python train.py --n_layer=11 --d_model=448 --n_head=7 --n_kv_head=7 --head_dim=64 --d_mlp=1792 --vocab_size=7128 --activation="tanh_gelu" --norm="layernorm" --norm_place="pre" --norm_eps=1e-05 --positions="rope" --rope_base=10000.0 --rope_fraction=0.5 --qk_norm=true --attn_scale=0.125 --bias="none" --tie_embeddings=false --parallel_block=true --init="uniform" --init_std_qkv=0.0295 --init_std_o=0.0 --init_std_up=0.0295 --init_std_down=0.0 --optimizer="muon_variant" --lr=0.0215 --beta1=0.95 --weight_decay=0.0076 --lr_head=0.0068 --warmup_steps=46 --schedule="wsd" --decay_fraction=0.673 --decay_shape="linear" --final_lr_fraction=0.0 --batch_tokens=131072 --seq_len=1024 --doc_mask=true --train_tokens=672600000 --steps=5132 --dataset="wikipedia_en"
Each number is 500 + 50 x the weight over its row's rms, rounded and kept within 0 to 999. Layers, rows and columns count from 0. Numbers have three digits each. The size before them is the row's rms in percent of the matrix's.

# down: layer 8 MLP down (transposed), 1792x448, rms 0.0788, rows 1343-1455, columns 224-279
# up: layer 8 MLP up, 1792x448, rms 0.283, rows 1344-1455, columns 224-279
down1343 092:495502541476452468558491512485532552547480446530476483547540555471627531491433495564463506471589471494527494430423500517459495411500555543597532537567441487517401467466
up1344 099:579535515477540413606496545501537451552567515466562479522479490450517419537526487535514491462470496544520518474470502487490499477456504457505551503514574515538458528559
down1344 101:483468545482525551538506518513466510587591495516443462481545393526590459565498542502444451480530490553543529475489576549498563507559505442419495575543413453545423403491
up1345 102:518507440597448480510499595506476499507455479534469592492420537507430481474497481464472495534363383509501421478478517502560474513405470478390484576478440601552454483505
down1345 106:538554450554496557533475475469562473454545483492489474422534525451493464577552477539522530439487506556501537440548526524451560539464500434450567515376469469492498527458
up1346 095:456468587502539497411543406557508557432432575508490506525490498572560456587497469533488469506509540420495493542550488477440454536462361443487523612518513450500443546520
down1346 096:446496497488478567530424432603488440488559522455516442409452569559435479597543485576585507534523490544529546475552524496544508550496595513482572496482457532508474451489
up1347 098:527547543573578531499465517555608469530532584562517566516560537478500556527511532482447531436578525504469434547447488489439540497500558431558464403507505487536430516558
down1347 092:540512559487545589546538419527536506481546488455479621538594467514528493496464450396491544465473426445466538491531505574463425449539486603568494541474513571535519483479
up1348 102:484589474521450586460563494451510487562602510425513525530535583520407477489562521645407548502520558512540527424389514440458531557470505485458458535499558460525498555635
down1348 098:561494549432425544510539532458532494618514578468497478489412537541463537584440567457461498503402461619516517560469529471457500445566545513489518388525529498544562340481
up1349 103:434519534457445604490417462495489449582537574513545494576556463499575607494465502429526429449485574513468577571532501537524583473464518560462482540480519462492516568524
down1349 107:518480481468514494485430543496500490486520469449600474621543496562476447434486501577507482433480582611476453505526556482581602520507603568476498426514463351493438538511
up1350 099:486491412486544454477508453592535476486565553533508486537439521540573456498569516520441426470527498445498481479478498446467520491496410468539445512484566567405614496567
down1350 095:527537479533488512590489575576489611509554518605524535533490469503429461402541428430492512492541445612461522478490468439484465511517519419519509509489488551520485557418
up1351 093:501622567479580457462611414519544549568457552516464526487451488510465541443407444502477424496470460569492523539551533468550559403463475561548545535527581560470554489511
down1351 093:490491481549557552488475528452472411457508554507498510503437468533449529552519524437450548547515617426521457564495541480498493468556437419476515431581513533419482522420
up1352 101:436456519532423429493549444485474438413496489501540554464437483491398497423539468527535583517573486540444485419507434446468494480536535552549513437470504561480468491518
down1352 095:596481511512579508487457429429601540474509463537608449532526579460528474497371461449472538556513484594473460469494515384616493467500537400452562549484459513450474493416
up1353 097:447507432509538520498434526431612518463532481459462566552491497445352565545490568589516486519436510462520470457485534479474583486501553519538513487430520542484486511565
down1353 094:558593464416440491429570492456472544490480494403528551445443535456493424475524594515525542418492477589509495448550538500411525504623499487502553501494485581578510548480
up1354 103:584523444573521544468565552492534484475496541597459541439475493520490550448540504456465458501432525512510523463465582528476592531447515456520538449556463510417490550506
down1354 104:493518415559504462495462481453497513528447430485473521424547496531457404467515494509512430416534503560467652585523489428406580446547588477425514524508537444517397449442
up1355 102:483440456561372490532505455500550611565539550528534527526505525504478561443492479520481474493533450473465464514487489531508454454593570462532436476507467429472479444488
down1355 103:545540521489423483475433462434452497517529463491455536412392414455527491482593442450515493394447502523569584566537454545539548542514477386554408467475450556521475460458
up1356 103:524595513515524420494506471552499507497530497452453477489462549468522474528459491505507492480523509510450410558488424492523495471537549580511481499428537494517563422593
down1356 103:464506507548533367474494503582473502419532519489498528558541490550450516475552529499545557517468538515366494511467504487414470499508499496438507440521531575444530523552
up1357 106:520595554441526400532498386483614482468471587537583540583508635541516480469438432415472473505502576588450586427560502447546559516586526538501531469500527486479524472524
down1357 112:487604485550421544522544500488439486327474508487543475496511468452518453497524590533528498472502482524496446474449511473487449485451430475440586562498457466493502475429
up1358 100:517524517503566502497463457482487586576524464438529590517506441534560528508493494423573486531459614393538512508455364525397511567521584477495569458412420577483520548544
down1358 100:547482521529494526416498417431521609432525600530501537469436518457555485487551610452506527559481625496509439584545499476430506486551365480551492416502612411536474492534
up1359 097:416539512447509429532440582499479509613419471472554482455505436499606499445480457516597553505547438505479432583478530471607605598503440429466459455425526480387491480510
down1359 095:508425508546455604437480433510402448447356482448503543518505535438480526564442402511484543543441479525583475479491531497510490557504466553454476421497545538457521562562
up1360 103:488520402569552408461520508503552505472506526509398526495531498460564457438546402412415516466522595515484405438521492539558470533550472567511533469511415486428582493523
down1360 103:523483513477447515481470462499553589477469477505481500462468544378517540546580486430585458424463483519538488553525480505508465473420538547463529513555444593530486566545
up1361 099:497531576609459568512495497442523384568466521449408538527468549479371422537528497546522449525483503421542552497486484577503558615604438436541490471528507450566522477459
down1361 103:428481585440564519467463538558560457490438427550439514562487477565525486459486527403470557551495564553430532455450461519496501501455581492493515507548376414491479457522
up1362 101:576488577410508527530574586525582570480421607577475511567518436468523482484561510513478451545542584522498489481506492536448472521537422595529493494426572578366436385417
down1362 099:545445555480544502519502485496528471526544482548574559429477443484548495508538429459564385545550478517457535475432518455453468544536541597546425428394502568542450456557
up1363 099:540522413473529603509524429518444527439567491506513440560614450462565457502446487530531546392563528496445506480491503513470495569471461511494595499500544564499480482522
down1363 096:554487500491435465505430510595414531513542491563518506513554469552514577543459451487429517522472560486586502519480531605491439452504434495550494516421397555512500528489
up1364 105:481604541498503485451521623545519462491472500393405481461485491483492588391523537479401437459494488527543473504538408461556527468480522522522459512513601511572481391489
down1364 104:477468542473457540386525560400518480508486581513531457610474450597487661516585449468410421466518471478487472457639486471457492503577490573460520567532555479524452417447
up1365 103:401586538467563576451552464572496469448477536499422450504435538486542429541444474506421525541527453459545536489422484516492544425540475510500481491476496467473465451546
down1365 103:540627372510507487455574526454393472403476480479411553486441532455514575521481587510503525581369519496580395496480409513458506522582438492484560504580555478476496507483
up1366 086:468413542517493451555578584554525486517464417475561565507525470539576412489524549504533463551498507444527345473511563593480554553503441444452561417465498508520551596598
down1366 104:466539504560416466521452409508471511518515551494562548525510453496515522595443484560519533536452478544490619426517473515451472484482477489594481434519502501447518517496
up1367 099:503530547481597490558475489447503500581541442507469524452479564508440534358546424514476462548512528501514500531462469533485548490497480529547488511528443487526545441589
down1367 098:511531479438536460465560530526427386533482444511476503408478475596435460451524462507517549428556553414468500516535502510497531431412420540544487488507518488565458457511
up1368 101:508519479556442510479461519602410403627495417481490497520536529459518498561478505544498432418513493485566533524573436548518482574509531601603582560513496507543560656539
down1368 100:510521540447485514500505477450560500513490417520564531555520473546513517469429558627493497488445487411534567452476522516463461503513466458562482487505467553456623487494
up1369 101:444453472467507462514458593465486560472551454496398564463562532458518466541549508497500527430406574467581443471418409495464443515533474552518492497420508488512566502506
down1369 095:507539437483418460509443517556467397484449523485450525483531503523503508553491490552475486555462501440542407549523538490505544484470483513443538419504412505554497475522
up1370 096:372530497488366514540545474486490479523437433530486487567539520456468441522530474492455541443403492558429514447491524412490570459475487552476541487580438492446495481466
down1370 094:587550498524490536432531505620414585460490479480489449514483482551552532598440488505498501559478442449378499469522383535351456497489560515482526512553500542462432473432
up1371 104:473511432477506430432503516550502485469496499538539510498499578491413411541428504435442493359514546502517573438444479430462486509479525566534469449550516536517465524459
down1371 101:488436525511574599489514557431507465425476501516510498557448583522455475571465528600480514522542527466470532432523502432499454549487491525413495451566495461492473527446
up1372 105:536513508520483601445445380520559481477507532519512587464486507522544522519566496504479477455524581540470506627500580479494502606558531490469503543581484461477488484555
down1372 112:538435535559511519458590466586500460493461502527573489501549503427513460488474573480541504554428474446397509640510530524488430555447482527493526577515553409478372497476
up1373 100:491594461620448500453462542524507459575386457476437574450468501536506443555444450509481509547627510526498459437437457559528480453507428537442525584611603430463477477554
down1373 093:398429521581493441530486493471482545432392541506577468472463536516474496494466452495494526459528529518442493465484473554512526444521435442456586527465536554461516509481
up1374 096:464533479413592429576526479519517381547506534496479519608489505558482485483507435534558525547469501487462535519488399500514526602488538529503439386565469611473508470608
down1374 098:467496513445466453605517533568483475469517606419531462606434599488490514485599460513515578534502465539571513520547443470474409441450455318469497487483453542483513461378
up1375 100:452432442529478451470410455500446548528601530494487544512508575463567465453589502552429511484487518477454435539497428429519394517580517380394438449575492501489515491517
down1375 102:499490445603606513443499524516493458500620570414483474510434512560537509526496487564545511488457357478455528491458512499510515451570460584549509527502513533490481515474
up1376 100:484521513439529526463577504473579535532500501533455440492566500435498509444502576518455462570393496531421430448433479407533463455459511487466498447550503561537498467433
down1376 095:452444481506424494476534419501471485550535415583427496531548483503551476542505611505413507536408466554423476468492538549510556583544549547476441496489580465467473515490
up1377 098:520620569478494494525385586521418510530486559545524550477484501444499496619526468535513504630473515465455469546510567494497489475564419584585487469410498502461427483428
down1377 093:523489534497530429554494438459560483454508452455450468509567471492521507489468486486460560456494488523507470564529398468451535454453481499497517518461498558492460509548
up1378 096:447495491525580552486380543547597528467378508576456437584473448544566538447535506464440455466483553560458471546371577533504480369467539481472512462560507501518458452533
down1378 100:458512586489432441418494500463468569395573507493466572422486586539502457366366498444510481470530472535555521479476514501576503484499615516455444548534416454553495500494
up1379 095:484501480588494497549487535516456550599482445527542498442466494536436554523459464544553457421509517458484491443459630429544513518457606561539385601477431487558502434576
down1379 094:515506534560517422417471477492483534450476515489608538412493508493393569597509605542468554448556487461492504487465564568545490491490439505538558584363416469527476475535
up1380 102:427449467534515466463512543491504490449510576531500476509458600513399446485486445446422471540480530511526487449530482481463402543530435430495473541528534464520487491583
down1380 099:474484504512418564576526549399499529471491502547476528401558547588541495484473516523552514563444484450492506522406529422490382533476532499493384573505448466573553458434
up1381 100:607553484563584538555501477523520509590557568555456589492556443533593454509434467490556462518482493466546408558501607429544466427514638574472568478484465474504477535401
down1381 091:556476526594564609549495456570563564534570555565520515520540439452557558583389484469404499481468525556538449658531593464526403521563494564493499478541467402474630415480
up1382 100:516421442506460536438511508569483636567553526539528474493453519566426543470561450466544466471493471516560480594499502491414474488454470461534573510507533498590497544486
down1382 095:568471558430435501410415448458463419443557429480465506545472485430491526501542515492577440516453469568518483469459461534573527509572486451487482506458555491471540493491
up1383 098:453408509535503460551426459532593455523478472513469526523496534419472577472519469572460562419471478527521527564576566549518453495494543510568592428536476479494508437482
down1383 104:488444515537504496445458546412506468529455409480538478539505486474455506489496458514612462526481553407415465468493590454556515463453553521483471433470479543417412523488
up1384 098:479530478546507468412550578472508558569469387451587483506476522531529490494503509528458508512572490531374453453414506519470612487429450495495543489515474529503588579502
down1384 096:462548514443414449470407434561456538506511548593521562502458531442461550504489519466657505428491401470466502550519467435465506545406410539508391438495472466465473557481
up1385 099:452502476472464463581452517481537527530504562490532537494494514440483463494497437477507505458463396494551523564496557443437444523513514504479541488483462541429491389515
down1385 103:551457546451454533530493496376504462459453471426489447478443510567532457566588485516531531450522437511502463451545625539482513481504516441491495485570453483449498427504
up1386 095:502538426549541567493469416546552403492505509442483434581483528554517528469534467398449456516555432534411526475504565477475433487403550402488501473494536545494504470485
down1386 093:431476552531539567490546519476512373401591431548536497438537527542488524581563608424368485552451516455486513546516561537495507491451553510471434474556530522491505523473
up1387 097:556576447521485525461461571480539419562509508468496512555455494462514365419480527528466477495474502570446520493510498461508514548600543503528469473448593473588461484581
down1387 102:528537499529597473462471542517510488495367517476510529432514553494502489465406516577484465487550524568483461500498522449488470530457409472541450517526504483557482584365
up1388 103:534532485555466617543408490476477437532513573496529512596507430399537472460426510504481443482492529501589517474564415462420525440579444500534445458486543469553457490529
down1388 097:425501470512447524469497466473493500614334602481514578559526424461500445440474527522527585513484551504511488528511454535565515526583460511523481506547521527520532507513
up1389 096:494498484588500532531497508458519453582494439458469429523537539534554442444494532455546551483582485559468418580517393467531564491466507535440476479504515567537480410570
down1389 094:515483511515479437511480468400535554444573453388606542546537495420492559374474492482468404552566548435513550545439458436568603490507485458379501522502484483552462493456
up1390 098:532497490409543497508577507463584515498478539563464525384464418517401550561528435406443596513460501460440548511427519471522479577532500518521482468597538530498511477558
down1390 095:461448496462495502510499548520483478495534496456463445525458414544420593474517524539526420451438454484602496538584534542483425497508448454550463488577581502409466496427
up1391 090:548457464441511593442462471435554513510483500595499519486453426487468407545569519439409489574507519500491498444467377441434514477525501444515565460411530518428557515488
down1391 096:532436462482515513524436500596493479497347506537570455620485416462512587518554451518429511437485552501470470547526468499490544414535574485440505598556493491487488492544
up1392 097:613456493437501596456559490529572560340544530461453477462517457441526519500522502474511424540433514493520442526577487486566415532508578420466557473436565468420510466492
down1392 094:570500485547502508497492407484494492460535471584504509511563528509486522512460535493491410523578515437504500482500513554500475550443436390462532529449501431570568479472
up1393 102:380426501500523474429596578569522466504503484506464446414591533550448474427494457539453501511486487517470516542537485471447480440531479593504412538478517467559531409466
down1393 101:428507515552596439386536602536533470478510463553519538502440517515490489475473432526552465479440619568468538580506541432445450489415488641393517469472504447504555601509
up1394 093:552470548441469556494389469559547503513460494517526623546497504520542490445492509457453533482470545462482584472522401556456570529570521488472526492469520520413569519521
down1394 096:499499487541475487569557582359497457592497469499547558606499585463559451540440518506460540472539438604510429440487586518575515590507475431471535492481494464438585499510
up1395 099:487586503475540538499447431519574580481484476500465521568555516425591442486583541526536411398447445546536463617490511486638483480500504516497511439428471540581557497483
down1395 095:551477424495464570512547500505463454486577383515528478513473547511424483613486488463608508481565440519552376511579498573553608514507532550547433520497579432466544465494
up1396 096:584466535505524503499542549593451516483503535528527440457454503569515447517429587424529498511483496567529504558481522490496545452468528455503441440468475537443492495542
down1396 097:469494457489488440559525529568487477459516453646426471485451529558388494529499425491495545451484493534523516441481499409463477489510527510443545548493552451394476547504
up1397 100:528408414530589464482471392540479488506450470484525497493542516566476388501440549415399411515505568535547487517476513418573515473421566483488448499481504539482359436434
down1397 096:465429489469438512551470485534473629398468504447491469465496359489505470476563415521503453486558462450510459457582439551508550537467516591510492506459500500540484481475
up1398 099:342474529424612491544497503450473512512486523502511526533521599528515389467473491442477545418422464529575479547456604492442560558536583467472481468497496482576577518539
down1398 099:537482535403611569541436526506544469452463519436495471540557486508425519629490520454425494496608463519503629558480606537492510451500439401444537482530510546463506606506
up1399 098:442510463506530473553487445592475473539514548462460457428416516525478490539452508524442515563521535526430525500501501518559525528433498493406529462494504496586466447584
down1399 095:508473472469634544451478546435588467534538584504444497505472499495451517488458483540581503449595503449506488432553465489470485475506475509477500567503464513562491526417
up1400 109:482474395491530577501524428463572470520512533539560537460459531436426466507412452458456509464462515472546407474579492538511483522472520498460525444501474517498554499503
down1400 103:467308428542482464522457526553535512496466566517624520487560510421523510459530532517566482409529470459509532519538466525584503489407525415494574484488465553494450483439
up1401 106:500572567489490533585466540483528500463498522496603501510476510617547507461537526542483480535500492516404594461432509500467582496571415506567538495516625524463468510495
down1401 096:453454527503510520575481528519493611442572508592605540524478503445509544439558461521573526495471540503584488440450523568507545477441545547528559565530458516535549601525
up1402 097:416467492533432489480496516467472461395582499519513561557554565483496535553514515477539501443533401545504518446435547428458466548551577428501477476435533517539490417453
down1402 094:487536506379464397590459542574438510483556534527471523482489511553520432473558486538547538517472607483503537527487479440418553558446554509489498475441499478507535443561
up1403 105:424402505493502468506479599585450402526513408551542551507579392460575410533578466496453496393501599464540506482475610462552617513480491427542402411462554404389557516543
down1403 103:497393505516536539509423515493436464510487571493503424466534406513569474589487425479404457456446483478518506569568547456472623542448448551549506433547461456429545441480
up1404 090:494431562540399463482511507529542532524473525515519542598577494567464445570501586508544494470591477493560517538533630470588490576566519477453568442494549529482515483481
down1404 093:436543533508546509545572434473431448472495470472475438389560519492457553546546455545471460560548557516545471459474335518429503561507439490511500510467537444517576519452
up1405 099:440553426407438494618461518440433491526599525463479489488574467483486424522565475363365559414545545433483452541515435495470469495552552553479520505484401440531534429542
down1405 097:461423511488436471500538484462491524494606468537542551469479462615497563535482489594517449588492493593474486482453516486529506535440531509535527373573383540524602506514
up1406 100:545519461516517434494553571458480487401478536517453491540520448510480444512492452461467630501475522488598444511565508470521468500566493576548517513544497515493472517513
down1406 100:540636428486480500420459557448454430535587450492483463455512492485494495554461554434483499502477591498511511458528542539489450509413467509498472498565514487557583604526
up1407 098:565479518396424523587518548561557475542505542402570552514555503440423473435452404512463509482552421444521537521502510507485457432515597537466413519591499523540525433449
down1407 093:539445555442482540408471504534462425528538505637431532539456545524498521548417410459491464475563490565497436503392452486509560464461487486527459571529543402463575396567
up1408 105:598440481557526533533466508519558418514431446521470454565392586516448499460589480491513548473467571429555521604513572565483448609547572461493511501525440341433414571520
down1408 102:584571456553568583458571508521476510529422472478522456502405497506449453513526474395498442470477538561546449470579451538529500614395515479478476464453437562466480579497
up1409 096:535570429570548486497571498517503483437453403499486583474594563509441424488536530440490547526442456475493451494444474471447472506510483451513465440512459525520525405528
down1409 108:535524498449426431618514433498568513479573479460554437420451492401428520476495520527491380465464499469574536460480469516473467472432475558511551516448531500398513629534
up1410 099:405477540443513517476471507485525445615473575463593539381581521507462591520541488525563529507554552566520425596570330493436449422490430536447468467491606466455553484512
down1410 097:526462499404541475494486489609447551412468584519524493536511515495562447479558508538479548544492473501535429452528492525462504580584470544478517502480482510429544472540
up1411 093:396570539470456481440516499495598417484497474507567470463563557511568517459595507512454463592504493535403490414532588556594414569490452480489545512577539471463456451581
down1411 094:477600407530509572539530549484484495480482440467553503401504410520524414459461468511479526605460534473619570533467480525488511454540465534544426421428512461449554367504
up1412 100:486481531479383585479519539525451537487546452568507520513557541510518520409471408529513602546522518441591542453449501579485549579455546531489410524428492348503515437423
down1412 097:553453526428509376561456450451464379526601469448502509477495578483553516469463541527528421500453540471536542521471428517477510459520483535562451517497535544434468483489
up1413 096:467505443525527507426393523455412537589484493528525523493489563471460559485561501477528514530400459553521507547537418446463503464466494468496587435493484568533452441424
down1413 097:457554582544567484522434493494439405460469514474538471557546527442449497528520559528460476466533579510544461459457482533430400522492516410401458465494523471518462477434
up1414 104:472505439519558467518509501486405518508523491482559517468485444492388606436518542484439452547485496542571589550497502514441589515587517510485521506557490494490480508425
down1414 107:534460561549470536475451485488456563484497583572491525507465431587495567509575599481509500524499542459554420456534461462539509436496597390437593589475446454430366541478
up1415 102:483522518445585536356566553460473510583549490489526582539532566434514500444457496545368435476580483608588536457547522436493516518503475448491473503437520387527503465489
down1415 096:520524504504385543406521440461545470388493487547483498414508460516361541407482486508550555518493549466518551517624464486558473535498514536474437512442559388474512560489
up1416 100:503532549469444498523456515534464501520406505476491539511461541449444562507454527569513471497582548409585411488479440533477540441573471480496522490496527437532563487542
down1416 093:522533477458457540426538497482565518465520512505512460520532411475517646479438478467488512579492525534518466470543543534503457478529480509480479540543402529466383462491
up1417 100:496496451491475567521564542538483473523413608412563460540472610491453490576511505493550532508466458567498460577611452470502521554453417561522477502622562443517530518435
down1417 100:442508524500519415454530577476484579440490459430475546466435486415522539590498628543508513521467427474403512509367504594576490507626535486526541454479456453600551401507
up1418 103:485419572495522503606530495518551480416512496462483489486411484415471328592482474468464540471487548487540454496574466455515566453503540531596467510485470458514421488499
down1418 096:534536465505556499478488483455465505459453545499457524480537491498531440539421579490481548570470515416468558479526521537480480538495493463509428514481509497509447613467
up1419 099:433512593536467514501563483430495497494526539496547600637485469498492536446474526518436486469494469532497450468596504453504482520586441455539487464491499552610449504471
down1419 102:441582467466536470536532556490432504575472535433509575526498448529490498452446550503520400538480548545487511511476430558458511550570571559523519477450419590414528525548
up1420 098:527538549478513622436507438599517605483489520534513486517499483465470518517552519372526547550509485505516558456514472454601524565526515449527521439479613510516615433426
down1420 106:519482519550461536522513406536447419596533545532513534511529469492487513545555503516546452430443521535556465509506486468530522374477465471498361458422498463515496523498
up1421 102:397550490567381514538525539560404443511497433452460496484450530492410461476455562412590465476486452565411444531449466593524505489528453389480375505487471626513439501417
down1421 098:440505535438603592519465515458451439567557503530453429473512456488473547487442562480442448555476566458501443505562530589540471542489457478492568442532422455499467419481
up1422 098:542495449640462597484492542529560529504386535478456429439477465411454516459493516464427524466461462500573523482521539500531497478495398454520496502474479553601462523539
down1422 109:481569497487561611497475484392492509428481476473466450503423432538494533595546484541460422541507503464633605486539524500440492560482531495547472568583507492569595485528
up1423 102:595470519469489495545473539542497466467483515522438432479535496459611487471532480524518479408595542552512530470491471527577531514443436561520467442477548494440546553510
down1423 099:516541558468499376429563535489521488589563473552546483449476428527532481446554448498496448452563430465472495582509466416513486447591568583467465490522484455506496462505
up1424 102:434480485615448409542435445545494494383496514473472428488494489569568520482468474489547488590513531517523508565450436531412590459448567560507483599465614504501514523459
down1424 101:393482501361599492549489506524489485559472500583494481505558556574540469521523520470520456525486543526570508516445593471464467438468434446440479562521529518477583534455
up1425 102:426499420563540517448550545510367488568522578491524588498587504560418429455542501449470540592481506521582426458444555440489521558524540480472452520551447509506473403552
down1425 100:495466470425514476486541559492495521559500510506528470484563543453559522476420503550535479513525501476536556526529455520514574574541547477479457552579498449599459404506
up1426 105:505439460523523517439594446496486578488502395587524578488556663426450381499412533412461576455467461518504553510468428468620485522435410588485521442577516455540513614611
down1426 104:580454433576499405489570556409504489562466475440570503492471501472479459528399495537469584537487605515492461471464488507469480528543456442495499620482498530421448528460
up1427 101:475502532495438487523523521586390540622527503523410570467563466562505478528493517517451532597555463506481561551470466484563523487538546501458589419458520430454495409534
down1427 107:448517458505459596466502486521439516460574460495516491460529565588440533454420391457585500518552515412508467501504511554526531469415521494448523518482519407478482526498
up1428 101:583492456461500412361457463502565487622452494447487491613641508429458453595545476472509526494456470647516518456595499482531508615511518618536544438464497443468536481557
down1428 104:502521430494404477645518525487568507377582443517456499574518494436544461532481491533516538427469393608473477508511460509506498464446449466503556482564418546532454546433
up1429 097:470379544506435474422456586580452486569588433489413508525541568476515498545419490420457449533480512432538448439494440543471552500361584435454483562529456440470477502573
down1429 100:533436516457517436444428471589491546532525510533484565510455611603601480530476545453483486499449459508526478475497480544487530556451514603462531455473441513464508406471
up1430 100:540448515445407570527560494482541545575474533519580515502468527530510406502499465505534493461491444477574488536509493492484495535452473603496439604514469575509536430541
down1430 094:541531492437501611516459421542477411433514448472544487474485493535521519456523451508467449496536523475467531484534520525415488584487452454483417500475504525457540552509
up1431 104:583462531472526537511481500489506506554356530548682485522461550417575574463408536437541491532491467486547468522516567479550391528439471562531532479534491526532490566564
down1431 103:490438468387449398539590533518454428540484421416462448401449464566437567451446541368534608561496449526359498541467533483443481479531445487496435570450579519481553487505
up1432 099:479509576485393508537498479434480522524459541456513525546404570556522523463413449543475528509497485445554452461519523516537478474556525463561395530419557498408432495496
down1432 097:453613488582486465623455529483580479531484492551578490480459519505532574568566530516535528472532509554454479538577442453437429501480502548407482586471606502585511387578
up1433 100:483508530550459558555571500463408534529503472518430520429461590407522533511483458603450562529545497537518577496525550471408457482462464484595563521510457551448537551589
down1433 095:452535435519488603561531577579524486641537535581513464491461430509470423501587582528433474471505437528502486513459497573550481496511395445485511425440436515562531411438
up1434 103:519469463535491526490426478521498506531468464429548438529478546514462456547458537540478513495496506498440493470553529497554513565547509529503573498458453567582479517464
down1434 092:404489466563502444524401483556424509490476521509493532569506442501519534535521557506473549498499469471481493483544468473540507485531548517489585575437562475429446460469
up1435 100:514507485467500471558448497509347446429512483531414500491572459407454548454465519445483507520538452516452441597534526555526507494522460566408464571476539498579604393472
down1435 107:473485431468488487572520539444547442494455542497549522514486561482422425572518496555570526437472432536483619531502504496426419618620469460497545536482572536520496525568
up1436 100:489503480444461500513557436456441497506526483423537539464533515545508440523528554534522543505572516529479513420503455410541456391582495449493452513473431510480516469579
down1436 100:590455539443404484431526501543502526508454501487467600503510455564562404392553544470567467500459507469555551481512559586561537440424518531597498491514417474506502477484
up1437 097:585492455548476515502498514527438514457507457425525535508447380469508556566509451487422459416578460446439488528501567411503515494471449406573508549521521454498517489601
down1437 096:483516534487467436534518457435456523467513556446462559530511531561451551493526508480548496677533469560519490529451431480471535485498489549530531423472501451493520612494
up1438 102:524490435575466497611501530452613479445404509480485450566560490505515507481495427582526590531546582437536559485613529462442542491451585507461594494409412456523486486494
down1438 104:558438523563432436406468517431398485541481542514570472538532538506484566553499558456496553485604445541575555451467376409548421523381520496522490524509523558523532497434
up1439 107:546465518486565554532507521465403532628543568502574520429488519564543608489371459582470508543460528463563559500512431517576492539429547536479491460517488519561525447437
down1439 111:498535456581496494502523555551508478460531420518432567447546444526485520547504461588539501466541510479561469513413513593490456469534452455528484459522486503500505528492
up1440 095:486542550444431433532483533503477489511503466504503491510505475572490486507440602554537444468459503574547589481437451531480557574428438438526442457436521524531503533511
down1440 098:449482592421511611487435520486479459490423537509558421450554418489533433491469426489366544501522394509490477546513472446515468549572548563456444495431535416493560507603
up1441 098:407434398511495589527492482473570488508523498507481540480476422461482512549492431437505488488488469474448509507483475441511520539505507474414527600422490551497564427477
down1441 097:541536579549517604525567540529537544464549547469509448516361458518467453601486540573517439662463446503537478414489463562562569498527442492482561504481508462548505536376
up1442 095:460481511373569518508490491491520490572495538552457499460513493544549589508527573461459503513485512481472520481427511534473527466469465510457496444458526413503474436512
down1442 099:521471586533485458513469543494506448536426461371456621506427424454450489466449510509540495490475430509608504487605477522529538512458489473503580521517559506522513516525
up1443 100:495509484574500537518500484562547534398502490549480550465502540466504498518626512491498457489436479446567416562510491501488515431476459449566558480442504521472433493483
down1443 103:573497460462526430496436463541538440547498527500478456454408515412451521557550486550539510487476499544465454437511489486502529335488478450562459532507502445493457478499
up1444 104:514496678380505512450463536539540517504470437547502540543398467475520547483494444464507523523511448517537509533551474463501452557446607521413428503482523447444488472524
down1444 103:565473490512490517485488473524429465490506490491454448524485542441554496443485495510449504529467475504514465484523469621459497591633510444486497447541508441510480466523
up1445 106:499415483401535509542541529402622418531523545563450489501527504489540486548439455434480497531485490508518498521570532534483527466521485501526566525534444452463530472620
down1445 110:510413543495495565624566514514479408419571513408538483441503555454519520540425525507540502525443581533527516500566552575509559464445525500477559477451489425501486453509
up1446 104:561464514489500555529489541484540496568476492428424471473531440429477412533421397490544411474550458462558464598407484466586457438501534500515530412486586510601550450573
down1446 106:652533546514444536477515439477658448537488612515449512550476379410430539499503560497453504513466463485488505516463497473544503469424501466425440400470571507515496515479
up1447 098:511457511476427594567449488450361467491427515483492471549505450513441446501491432600528550551479438538460488432520489537454509453528551555477547452494585479504548521537
down1447 096:470492477460482605496455597489497591465502498474507456501546462499492464583517515510563465487493436511497460560500511487525489439526459483490574477515519500564528508507
up1448 097:428541485590559500437507520485609521523485554491606551500432497420524544428587485525577523465501525501516476432516555420500604618522430534426492480430531495496541505475
down1448 095:555395552520508494568482559469459527508510513535449548494534393463453515467476429550526434525489523563562522371499361469465478536541513387602438534544607492543472542471
up1449 097:500449373568526546489512517546507451504458477517427520526484510527420479571528551541462491500539521477525534473487496480526567480536544507581623547518519457527504310378
down1449 097:499546409433566534582460418514395436560423467511581474492530494525439498539467515535485610523459555441503416460583490431464478522413518532443495458473520488464460462535
up1450 094:507495437520548441489499531541398451482357440502571523564444450536528508460609438483478428514515545512538444495585546492537391463530555550425467484440544444511436472645
down1450 095:560486428393426495468484500462556484479532482516585543535568568462421450499529497459561443604438548425489493530496464482607537453550549503591557467483501455518371374538
up1451 102:512526531534477446519503519542483504540500530538536461440509432572420423571485534418470435430515503450545511485521505519536473510459473417537463443453479447490472569522
down1451 100:468552529517467506467487510471427479471490446476529552559610498541538472502516610493529462513537511579471541453538517595458463616407495403564536516512524541503536518545
up1452 100:484458563505578471472537534551467572449518419528461481464535549531536485460472584465524491561506551409519493610465463458512454567486461494399517448491451503469538448498
down1452 102:466442489553522558417501629463484553584514521580524579498478561440533531589448508500448496499516561462462456476524503429508458478471491483487544527468526545534494532504
up1453 103:572485496528458559504476486596423484478508521521526470442514587498425387485493519528359568494445466455557523493533600513470449418508476429518493503425591522473514535455
down1453 102:442519533490443532459430524571508440514581449410518471544461564455438485502574549567462527524427510464463597599525508488427507494629467499589414418401470446591401466494
up1454 101:486450455584494540608608460547488502615535541511475495498499466643553506518532550473370366533474590505528560454556509578495557492459514418522433536605465448488438481522
down1454 096:494416458511438490474504528469529462518479579527484425537472518499500527599532512519380496477534601406377581467516588429454447381457473529508514514547523538472487486408
up1455 095:431513474481495504489457509519455472438531451434518537474489497502421533478529405562526545586475517488427453563518489501608427480570540549524506506525487519559425432471
down1455 097:468454577535461560649431441504466508573455430440434478459505548455524551547416426453573508505448508520620523498561506557427570476503552485507467532541625392551398520419